Weights of a small GPT-style language model, trained from scratch on English Wikipedia: width 160.
Each number is 500 + 25 x the weight over its row's rms, rounded and kept within 0 to 999. Layers, rows and columns count from 0. Numbers have three digits each. The size before them is the row's rms in percent of the matrix's.

# layer 4 MLP gate, 320x160, rms 0.167, rows 0-319, columns 32-63
100:504456530482521502502524549502502504480507506525524497467479477518478488495459464484458522489492
098:555476553469516499496505486500486500494485519508502487479457521473549498468478481543521494485509
100:474563500487481517510491491502510528515494513489516533524477495487508517519506517504463472446484
109:566525508512493493526508510506506493539529438533537508481488483493540482531449475526541495488546
111:500500499480535508475470512520452461488511482542464546462467486486545494488475517503477472466463
101:512461465487502484484547483503528522470503532491475527549522522511485544477505498514529508476520
100:509512466471528546462544514519455552489509492476499481502519496497490461486518505486469475509502
097:528460504526519480499556494505500531521512482461474495537509511494497484511497501469471506534469
109:511512539508512501468508498537471527529514496499526550496530514470544506503442558526500494522508
109:508512496511529536429514493501527506541508475499528494482516539513508476491483491500522515509491
098:457490494492524486533494504537516497498503500541532529509482433497468467481508484463512469475500
093:480489525515494485504488512499491501514493497516475485514504486487505501512515508517480504434521
091:487485477520469495514507526474511533497498503521479497510434522534455494505502516468470484505524
092:485481482514535491475490484539510529505499487465479498507508497422510487522515523558456491493519
098:504517534512485484486501493523490520511472531466496504543511483526526438494505520457488491516505
093:450464522517522478499528500520539478501503509481465471492512485524500484506513514506528524499486
107:466520525561511503502490446459502527525522507480443517516497469545513481476470507480447469511460
095:535470495497483488510534497492471494486467518480496482501460461493485552468491496512534516472522
105:510502494515501479515504469525510479445494525476496499525532513514530489522483489510455500444517
108:484512491441530459504514519506490516470549500534507520525504477512505498461486503487514498495499
094:469485469450493508434491455556522541469538481503510533518519493506536486504471499464473517482510
106:511505493496517513494494501535531430491468504490515507512509474506484461527481498483493465518491
111:530523485517478526523546562532516497503532504519515470487460488509483479519519477449488496530495
103:498491555512486465516481443503544499514524492529497519486505466520533508482507538506495519495488
103:488544526503521542505499493526488515515507501520503510480502489518529513489554506480545514513504
109:490465497516550515529500497531471472504461485530532492473483480510517488533515474511493476505499
100:511513520510514466483502478461491476472557523473500531501550507439496512480487500458509464548520
107:516493525498492513504473533512469487474478523481494466472500452520513502485523468493487526550506
097:489509485487484500502511486500477518539527529494530552477503456468476462513473484447504547505511
100:510518507470470508493513424488469481513479482516469463476470500543486523497505548484527502531509
116:505567489522470527465522505520477443515471518493467499467443487541502522500463520490497519474502
105:508510537515500498525457512505491504516502500484490494492505496486498438527518538508522471446497
098:520502524501528476499513504532548477488511524458429514496491481499478551491501504477486483513527
107:508495487522497497466468505520498523471480509537486501547500472481541494525486478466474498502506
100:501534499540491470498521530555473514504488496507480573468523450520497459507480479481502539522522
086:486485541497480524510430510501486467511481482496526498459451470479507484484520501502527489503484
098:508477508526525479494491503476458499548495478497515501508472475498481467486464476468452526519542
097:458525477489519514497464522457494496508536437512485503501460486496487486447539509516474466499476
097:492504522477476496493490431479499506460514514488551501506448519507482507506513464511512475509525
098:480508487521483478512473483501511540465512493506520471470451539462491510521490486504498504516466
092:533516537512507492505503525483465445487534473524514501486517472502532477502513458504513549497503
108:491498497526490514526527514500473475546505548519518484483479567488507487518485496480504511452528
102:547479545475465496480486488512516525526514521479537501517539515497592501507503493510483488511563
096:470458540437470487502468508497519497540520520522513475483532478485475501470516495505459481506519
109:531516515529512520473487522493455475480504495491481469496492460438498545525532458479494521471492
106:525483520473477514490550536475467502497496493531460532515527516536459488513492498499522466551492
086:488472489522524515531504471472484476463500480519466519483491536509471506515509527504487473460513
108:532488496456549522514486504477512488493471533481501514517504519483489530460470467520531530462487
096:509482489523522507425515504508467473496501464492524496474471470529483521507490471488471509495476
086:489481499507537491528529476529490492550476509531479459505490483485496546486550511487503498516479
105:568456517471489519522493518530506482500505479470505511494457440499505541491502541528521465550533
108:507474496493488492523501524486458492550523511501505439489532491495544520460493462508516467531482
084:510510507472497539520471502468491464504487475486505514458528480501506490492491468489501529480531
105:503515564514491545509473489493482479540500482514517554515493520532479530471444517470471504507484
092:496498534541536471507482505475526506486427509478513489523487503522472565499509520491496503464501
104:515497501519471541502513511489543488486514511505490508478487535519505484485488533483482503534566
099:507547498518471519533501464484486498504536532458523471464464467511492529523552490475502491510490
105:510461509477482518500542459522476514471521473520498458477477454543522474527550497507497535531527
082:528545520520535430532491494506465462468492514487533507476494495514500456527470516484501506478515
109:543534498489476485490505521509491489526527496534534511487478506459522509514550535493501528520460
098:552490519502501504517447528504482484445488496484479458506494527567508501485470464512450485479523
094:534491509496450483460493519499481483524489491538542460496504508507487497453464503493509471540511
102:461479528495550479450512518500491491502458488481511467498461472522544512483532494495513503456476
103:521489523526536467547535501460470503504560484475527547464504509482534498424497518472479537483521
107:479477491511517495508461495490482494508500498472501499481528487495497521481538457476507520500525
088:551481538523520515523497510503497503495462499489490506514499492489504505503524517486495494511480
110:464500490509511508472493469481440495503557490509476551504469510492490511523545479517554514492478
093:462517498482482510496528500498473459482513555536531466533531500508506490537525467532514503514497
096:539553508507547535495539484484505490538470523509490553506474487474474498520521498514471530490520
102:486492488529489519523560503495571482492529466455486497491532563504552481506490477483492443537525
092:499567483511470493467525523514537501492504493502496526434491556507518503554468512531509480528450
104:463496539475502467444511531512505513482507481534512498494485552546487505507510515481479481547521
101:480487519501517555511515536496525487466529480519504461500518509486503504455497495479512496476504
101:518464471533515545508511527548519451456482522508521500524472529536478493484529477532523485490534
097:509530538480511482482551458499518502488494505525493498491502522455484475469466529486495501510469
105:537485494499540517499494517507522509531465496488505470506485520551543522523527516471499440521515
103:505483463505536513487523456527565523561490495484482508489448511458547463452515485523529516489480
086:505522517481466513521518507512462511471446515467538539521493519503463516496495448466531507494488
095:504536477529478550466473481480492534472547551502507465511513499538511522524541516515499498501463
114:525462512468524487505460481536514430485531547509518530563498478508508497516520522501505522474492
100:524497539489491500474517514517474473521506435536522512521481488515514485523486491493434548510498
096:492513468515488565537518456527485546497515504490546489470490508504506494480468518472477502521546
086:516490482536501530423472494505509496512516489506471480465502495510433490467499502531506511485496
105:472471541536498472541548475486504475457526495486474497517447522545484518503491470462490502481477
100:492501515490532487515511500496478472572506531479463466530529521481528459467501451488487482505495
090:508502497523502536507507533512501479484515502477550485478513485487471528493496446483546459466506
114:485507493501529569517547503513463503490525546506497473486487511514529532485514507490490468478518
100:527510464511502525488513499521494512505479547492486491495490506538519482447502525507486432522491
109:537523501479569503505505488511473499533516529510515530490511519519477504479498483470532497502531
102:492464486514461520431494478492552437478534491518523460516480516482447498507478485488465457480531
098:474495538487450495470472507540462464521528495478500539462492504521504502510521529490480498442478
099:486485507503486491493533475516520496507537482494511504508566493509518481485496497470546518448529
094:530523473492488504514522451469474508524502496516472428498557481535524470499494509436516532495503
109:512487540507508484506528538463550516498525492519512456516492514490520507497471478471524474539518
102:506511515491491477472518486454496520488487455512506488508496490487557492496471457451497513516458
115:483503481487526475558527494546516511501535482509506512475527492479468495442511510501523528509494
102:489479459476485466465542491515478531542496540542494512486504504503501556547494490499517526514519
102:515500520510455499497536503495503503499478524484484460487537509520537492517511510469438486427533
112:442508540486536474463511485491499513519536540515511505482486512483519485513517501466521496503474
099:536490504503544487512468475466508486516541469486541533531442482525495517491499482494466491508503
110:491494488484520548519501494540484494515483505492503443529510480490442496509496504520471555477523
100:528452457517496492490506532464470506484488516489487506548510471504538508539476515497557493530514
100:508445461499535531504506506477470482523484470510496538454511483490524522495528516493461490486495
097:491527484460491548482485484512507501484542478500516482497551507497481523528511478477491438492475
091:515524513491468513507466517502540493513498502488520507509470503512547481503501520499480515468536
105:470491531490477566480513495511516484475470462483535502520531463497529492501525506484504506524529
087:473483489462500479561514533510482506491529501515487522522500509509494454471503480511499470502505
099:488458474478495501422536513508513523526518475513476539489486523489504492508498508464485528510551
108:512534481495470508431536491526487548534483477504514536468512498533510497496514510511458505509485
109:527465516485542513521465466515527515540520478491469497485508535536517553496488535533478509475530
108:506473498486545536468532481499471479533519507477520496465486511511495483539501450505524516518500
090:511524488552528518513474500531491497511478532499505510507475494507468476466531528552506505447483
090:526506530501466471499464461538511480510540461468479496481491510506483503508512506459444463490535
095:515515458543483475464566472479530483491518490473528485517483522442498486503518507501515474519500
106:465500528526510489509513453521537515497521540517523518563519488519500546535506524512531526559467
095:562500520493474459482512456477478475509493467497483505447472496532509486529481515551504517500454
110:488510515481516541520456474528461484490528512514496459547487526508466510471520487503473490482494
109:462517550504463542504517495504529528504472519504494512489473514527521531527478499479496540507486
108:463445517462505494513469539480489504547505469499469474499505549501462514506518460497469484477471
107:516534528537498509491547550499478478485473495517478474501520477499507498469493532461523510496490
110:496479502519518499492464505494537520489520503511474502547526470521519493503512487473535529474506
088:475461480484486510483519527529502520531482475520567483498481449514511489483515512505504516500494
101:534458495505464530473498506514493547543508517558488488472478457554468478481517464471479514496495
092:486523531514509469531506484534508526489483486485527486494459491524503487511471534497485537523542
100:467531492531506482494484503518512474500503502488528513499502464504509519465458544514528517478480
098:518530499481494472493504498523491448471506490483492485483493525512459510532472482480470468500495
103:494497470493522497433529427492519501518516476463533500522511507471551473508473518512500474483490
098:517436520490456485482495514543482482456498473467488510472537451503505554500506494514454514499552
091:500504538518509456494486447501494514505512505468468508479524527512500485488519502511474536472535
111:478476507500505481466528478511530502480511516483448530528510517492532535517490481523480523530483
104:497519515481494499514499527547515532482449472507521483515551515502504484583509530479474484530532
097:525516527533481510523452527501496512528484476522483458506466493509471524512501504506474483534529
083:487460494500519491461491507486479465494499481507507488504496495502516482528516494505514545506450
103:445519518512498480476509479531496520514523494474524552505483528522508481537461471464469490473504
098:476528493507534489501510515503503494510467456546551526511481449501488455549476564500496484514531
101:498541557498474497497477438488525557554512524505557504477435504484463471491492488447490495483525
107:518485534551505439520528517500524445514514546513513490454494473490505499482516520501458482489553
091:470516497493506515502502458520541453487546518502510494511475472512501478523507493503500449507508
093:481488538486508511468525495476481439525520480456520503548501482528500509495519490497491477540518
107:544515513551519522498509531469469471518497499507503517520485508509508559520557569524531505474493
102:511539479473522515482534450500522542492512510532481466564517504513493490543542496501495495450447
091:518477472510484477516491460497516529519512426518497535509541491523522570482486454510508474539528
103:520476460497489530494505555470470471511498481511500505509486499502499540484492523459467534472507
092:546501486458516435471511525487496488504528496488510497494502480548476430515501505520462460496490
099:520532447427522511505561500528469469498496498510523514495497538521466493509505480460469509509502
103:445485485555478503483502467500513453505509512482510480502490493539457510526492526550479505457474
112:500500495511504532495501478471528483537477534500496471511509497497481495483479496522530499498527
110:527451518513489507534480530490500458526501484495469490422490506535491570480527516445514491467459
112:461498489537483518512516499514445501506569485471513507482451475502563450484499496534493556480511
089:562512466523544516467476553464488491507491501532484433559472512478517471532445502502497461536504
106:463439538508497520544490436498488509505469513486530528480512497463532517470481510523568459528522
106:502514528471506509487509522519547500542441492541482550523505489476483483502482456502537494465497
107:462491485504503504485489495508500506491547499471517498463521541463488515488533538530515488465509
109:496513520492504507500525461470490491471471486502489488498486487516465498496463510506481481500512
099:500511467516455484509463537525504467505541494429459518503506500471543507491515507489481526494512
110:521523508520521503469526480524459547508489531490502532531457487531500462464522516485551514488472
102:506473519542518492491503518476473496490530484500538465501475478506536501509474510493457493495516
106:540491515486539489497487452501491530543505491475468507529512483513497482501490482495461504490497
102:489547521556501490468491523494536440559491482449457507495494475496502508497498512544535472492454
099:519493481540510493528455533505493439489479489526484479494532475497554494502508477481538543547455
096:470520459507460500475468499511460531467469498503486464449501461452497495504518523513489523512488
087:532502508498499472480521518479487480536505550463522527457460543452498546506537496463490497484445
101:490453531473514497537523468482496501472508479518525497514542496509422482453493557472475504541491
089:463501497519537463540517500488518481477488532487529511482525487515515434509515522492534530469530
097:489502494484476543494463460488552520510519485510522501503499522497504525500492508478511472525529
104:494504512533493505517487520503531503504530527444513465519495485490496522490499465476526517493466
097:474489531482490519498512467535479502553476505486490514508528489470432499489515501524495457515515
098:512503554467511489517557469497461529505511561543522508507501499475531524465418508473497505540481
100:514468514503542438477478527467520507527522486492499522514500505476543529505502474467480513513530
100:535497518513497492496498475486507516484451531507506498482500473501458510526494474500565500503485
094:535505513499517492506524507540452458552482520475520534498489462520474528484519550487465504530490
094:490520498506456458518488497495474482518496461491494545498513477500534527488513488532517514472497
102:539499494488534496521520500498505539548548469508516543499496519519498534489556486444489477528455
092:523515495459553491523526519493499490499495511492514498475485477510515429537511529489507462490503
088:525506508516458524529479488521501497495488472523527516490492508506515492521515476531475544492478
090:479519521479535503507517503505478517441431539513476516507530517473480495504491505559551505508502
096:536501502494514517533505476487518484528508493493507525462545484472520487456498519552511475530484
095:513512517502511492525571512516505509466497512507493519497458486489497493526470482504515439508512
094:465519572500509479499526517461485498451526504435492518530502538478474527533482496451458510514501
096:502468512512502518530477496424467501499517477499514500472489503488503549470514484474485493510507
104:466505517480453495532563483542445474435478503548514518520503487505505494518484499520500484513492
092:478569494490498517514522532504475502496487474528495486499477474533515485483476506540466505488453
104:495471543546523482514514495543505480500549475522513472508541537462497505503476520478508494508508
116:523454428464497495467513479507548517476496499506472477507511516527471509471477496552508475491569
104:501502488464539479530478500480503510544526486491508514513521537508535525473480506511474486509493
088:544496471507552486534483496508481523506471547492483519481535514544491529578520526532489490501530
107:485490496494483479488486522490505503555459480489458504522522522493516468494464470521506496500521
107:540494510506475505483507481467476473505516523520481542530464507467460506508478554534515529465502
104:506524498494520514478523489503501519515465508478537500521501477526471513497504486536543522526490
101:516492479499502548509524506543505510508468479455504510495536517474502488469541502475499474532486
102:474525496547532516509461505513528522495486502536512494493488476506528525522507532463532480570534
087:482507539476494508558508486504448458500498513515502538479479496486548520508482465508516520494444
106:493513490523486490460489505479511558515497541528526476487477481449516502477535514517520463514480
092:502509470519572487476519500495453516477523527514507495500510499495529479519483517484526469520457
096:513492492496496514520508489473487503516489479531504508533474530482530494485472525476490460494536
100:464530484484451491499465525492497460448511522464500496493477466505484462494500538528511511517463
100:475483483470486517505448498521485479475503447530463507507516553477453492466499507508502507527455
101:475446483502518494512480496529527471468557550512527502495481526530540511539477528457513542482540
112:492482519518495500557478484505489478510553520467496512502518475531508486487513478517523509489499
101:495478523555499480470519471464550523573529497496544490554477518462485518514498467492519494465471
091:515466429518455482513552507535510465477495516448494520496525503481511474534529490482480471569508
092:496469459502498505495498514512476463478516484500481560470500524522503544530489505482486482538551
113:521499509501488552489560472535529446501483499462445462527501493449493490535487528485516504513495
101:477450524540471523514506511460480483547469489470497505535537504516510496491524472520515504452478
112:459504456535454486513453526522494512531531483541467493525510503512534485476498506496535474514459
095:491471501478486484486513501499459473482536457497503507477521548493503507505477488498466479487480
101:499525490502441480495453519497470471510541503498550498529527456564502527499552480481485526510475
097:549465481518533493472519503531524486531478539527528478476540511519485486497481512463484501502488
110:488461524472495530465500475501531500546499483508512499500547458484475535516531516503466549486534
102:526477507527556486461514477516516491492482489509472497539519503494455510477519538507474481498540
095:496451511499533491434503499511493534486500504451474520509482460525478508573502489477513498483506
091:542484494472499492538487482519462518507441527482510467513503530482463470492501520514521490534509
093:456490504448496502511558483476512505486492485482482519513434523535470486472502525524529531483510
096:546466484472524484530468472513527455499472506554451478536476504479485491537501510539532558536530
097:510541493476492505534521485508506454449530504494501514487477538487484436543466494474546489490465
102:527504548522552499499504469476476472484491488533499542536496502551483519482441513502558493509499
094:503468455513453467486479496491519450463484485487526494488481495472499489519526490440515493565507
090:499486514498522480505519513454494520479491485489474508467485510524454519484503525505517491530483
091:501493482477506468515495519548488470500533543531469505501515474451495543502537499517517538454505
104:499535514467504506511501464492488485511479531513517538510532487535483564514500502486499502502483
094:497495468469495501502497455486463521490520443527490473457480506522500509496471513492503523491518
099:510498494499497480487507510478444516523544546502484524525461514468455521503505429515491508545503
103:541526490510466522504486494515491504513512523438516533475474474548494530509478507519526513488435
097:461525550496511480545476502519479520497481455478496504537481524437410493545514518499493509500524
103:482524530504525474509526498503510532526501568501542464513480511504546486506488531480510502510520
100:486520522514490511464513511487501546504490479504511481495501480484546509472515516433454498513497
094:531443519477475487479517490505506535495473515523498502543466484481524488502463509494487523532508
112:536495473535487508461526492494493492526503489514559507506483522533501537470467488529508472466499
111:528506523467529507504496528499540500519504500492487535535469458521531519540565457488525489472480
101:460473514513441477505498456516505525507494501488466489519489485511541541457535490488498493483535
105:513516504521512497480486501531520489513509471500484473531508472469474501510490458468500445524461
108:516449552479512526524500510477511490542494505517546492565465507507515500502461486500512505474471
104:530472493446486454498505520522464476492475518513471512508492475504475470515519484502461476515533
107:529484508525517512478514520447495427459478503469503491494527487488560492514486511530459513485550
089:538509499473499494535472512463474490486554457474522511504483489476548546521506517492514530485502
110:494527523468491513463487512511523506514504507467498534488517496528492507509509467490478494508526
103:483503498498496492467499491503461486536500523518462518515483512514504508499479504490503461523463
104:483514521503498556491486522491454508497512534471477507529497473488461448505513495524504506486485
081:559519477473474480495479470492455520483426501522497494500504532515478471512466515511518484507523
094:492536510539504485473485479468518521481497513466510517488492487478494512469490510491513502511516
098:488523497486468484464515460498528442505531520545497462505499505527466463513479506483493474529487
095:504441492480493456521521466517483533498465485542522497495507554508495517447509506487536476507532
107:495485511498458494505493469556474524510533501536457506499488487517455510453509485501490524503515
101:504477486480469535500477495534523460469538494508530513467494478511495492531492511499505488531483
107:497495542548487529506499501501527431520464469500535529485467491456497528539485483512539495491523
100:508470555498498527507491489481492510537490486528519486481518517509461515498512509514481503506540
096:501516509525521534515520526522507504501499483510550508500522485502522491504486475506501445512503
095:502508472456535501475479475507500567524479506471495492505492459520558508491489494499503530522516
110:567496545494531501533501498494517477465478557522517515508475468481489521517519511495476517413480
081:535487478515491483487499486443487509495523537455494480523466539492480492512481505554507456508511
104:498483468522511525499488506520529456478492473479523519484504500493496523490546483517578533483489
096:534509481496499475489499483541461482511473478537512477480470487483464487478493497461540500505490
099:496481520496509456446485491532545518510515484451495465510479525519512479480464473481495485491536
090:506520525477533486500482517480479483518570518528520528492522463471524491472494523507507483488468
104:489499523458516481525482481473494507480506505509516518464478517505513509516471551521450457524489
097:519515479494514497525553450506550510565507496530489498480458501472485501486453445477481517475510
101:515507491521513452497465488504467497474500467489549468485454522478464478523503516498514526514510
110:501540545464532494482495473500516495512500501509465458532452530503516526465471508463516523497511
098:464551507531490557435497517536448474477494424489476497446536483470520471512525496472522486491478
097:486480504497536481491444493469496515489481526521485517521500555478502489532478458480475472474543
087:525511508483507458544505522519481437506483480522524471465484483491513543543484510492524514489467
085:490480489491504505481495470480508539451530522521487469489481500491467479488517459495528529465499
107:495459512524515504502517502524487498493477496467508569499525503455512508483511475500481498459519
101:516469535524507472541498508527503515554451490519532525488477491454497477514493490503505504522492
102:502471563504486471526519514534557488453471485493545466521473500476507486498518489531524501534510
097:476486529504502545500467481481506514500510530486522469477492492486493517505526538497499495474487
105:474494521526467478476516525491440498493530531501488510444477505527509494506502528514506484478505
082:469489492491494515533501527484448508519471507530448475474509470495475526500505511526495510496512
104:520529512555510526509472493506470473476487532445482511529472524452495484521518515500501531458532
099:477452501527526531527520474549525503492544509500453490503560528481512530529473513467495467532527
091:515478485494543546477525496468526529443520476463472535501487489497530492514536441448473467540468
095:497489518507494472520540482476498466523487514546498465504472482525519483515456512514509445457500
095:532449505497479508479522516516517488493491519499498520464557483484485510540525478441475504521523
105:505536501473487522515447510505516507497519502500489552484498509479509478487474537485500538502532
104:510517468487473503472456505491488452470482482515461483480490510498477536515497476488550501568482
103:467543557513511479504500510499502492511548495481513508484497541542480516498495507497510508483517
096:478492484493546509488503475518485462477496486518488527538589551498477487539496536501508518456479
102:498490492529479489464521478542479470480535517494493503455514487514476503492473517515478507484499
107:482533475421484476514516493540531446441515471527533518525490540501494518523503484487497511498516
086:520520485444509494488526496468431474494484538525464509495543566495485517503490488472458532521530
093:503458553478578523533449518502506493500500527531517450530478486504497473537475538496536480530479
099:535488499475536480479497470474514509478543480514497454453479481494498505487535512474479502487498
093:493485500520542478493504497531465514503433538495511496511518500510485520475480538485531511526513
097:512433464504509533468484464511517486498499506540531543503491536521489507477511523491477482488516
097:481530502556460542518485504489539491508526448516523458506489482484486471489547542454498504480458
091:474519448487509479499519486549504507505513485484522512498521526497512525518502504490529511473531
106:485515533496509519515517428499478511520463523493475520552462524476491489560494498497547440498519
099:504508488502515504503516484469475508501490466494493482516494476539480466501482521532462497500484
096:477506521555475483494506534481488531508472480483546485486482557463480472479528460483523482496500
097:534523509502496477486514472509471476484461507462513515523499479509518496467485535484505489521481
104:508465509489504465468477487494444495485515490491501534521506534475481491509500492500524527470499
113:505546494514490473484496478522519454476522501478482530515464475557515497471504502543513485461479
109:524477487534516491488509516454521507521512492488466433496538544450496492477481462488491488527520
094:507512503519487507478504449492474468468541484479550516532481506480495447493475540531503541487508
091:518460483474486494484476493515498550547522489475453483537537520499503490517478492555458497536500
099:491456519512569530476511518506488497499511506527522499518451495508504483497528469513481467517507
110:474513502497533544519527514528460529493517506465467514469493499484525461473487482506536521508530
091:515488511548522474512496492487507534520538494463518473492490529513465506509477505452486480518517
107:523513507498483499521530481494499466495466503464485556512462470477508490539473548489501499488488
100:505521496507534481538461506475462547530493511465483516477477498484426495494474494505508464505476
084:498538568509494536554511482476480476517523514491449509504523508462516558467521498510505551483483
102:452500539495476485508457503579517506483499486531510500507512504501474501492506526506500493468556
105:494542487498543480476460483526488489492504495463474504515488477521526466509524483489514499496512
105:525509478533512549501492519495538507496495470465529501473521555492496531467522463477492495511504
096:495531496511500492508464494529511491501517511501449513489486459470494500494488518499503473480521
098:507510538495492501455501537484516523518448473481536535499466501546529490497496438514455512513511
091:531446499517510468496493505496500481504513507488500535506503519528503483482515495511530479516502
094:520523526542452490464491462464498482509495453470480535481503506499527514518469449506520520479491
103:526504503493542531525463455494523532504499488461458509497537466512472478453524507523479442486445
087:501491475522501519491461510485486491526498515519485532495504530505484508479532524503523482475492
097:536513504502523496450527521464519483503530499485513544472499525492472521492501512466491470495533
102:540458455528511513470515485487496503459486467464468494490485513459511494477476500514533489498543
099:492499450522508494485500468466487482467523492521508532487486497508476526479501513484502485484489
098:492441436550518529463500484517502538492445513510441507476511515528488515497467477471481492523516
097:519493535556498479463488429512525502479492496488539488463445542488519516490460522524491473512539
100:515477499492487486473462519495501479483472450479498522499478509573498495518486532540482504527493
094:523505514528504477520481514491499463503465516431472511539510500461487489526544498497495484509473
102:444498526498479514500528480517510525530529489473467483581501478430533516512516492496458491479508
099:487527528479523513523526541493523504526542443517501479535456485480490489436447505522478492499457
101:520492530511499483496489497496454536531548503507496470477500495477469493460483452487537524447551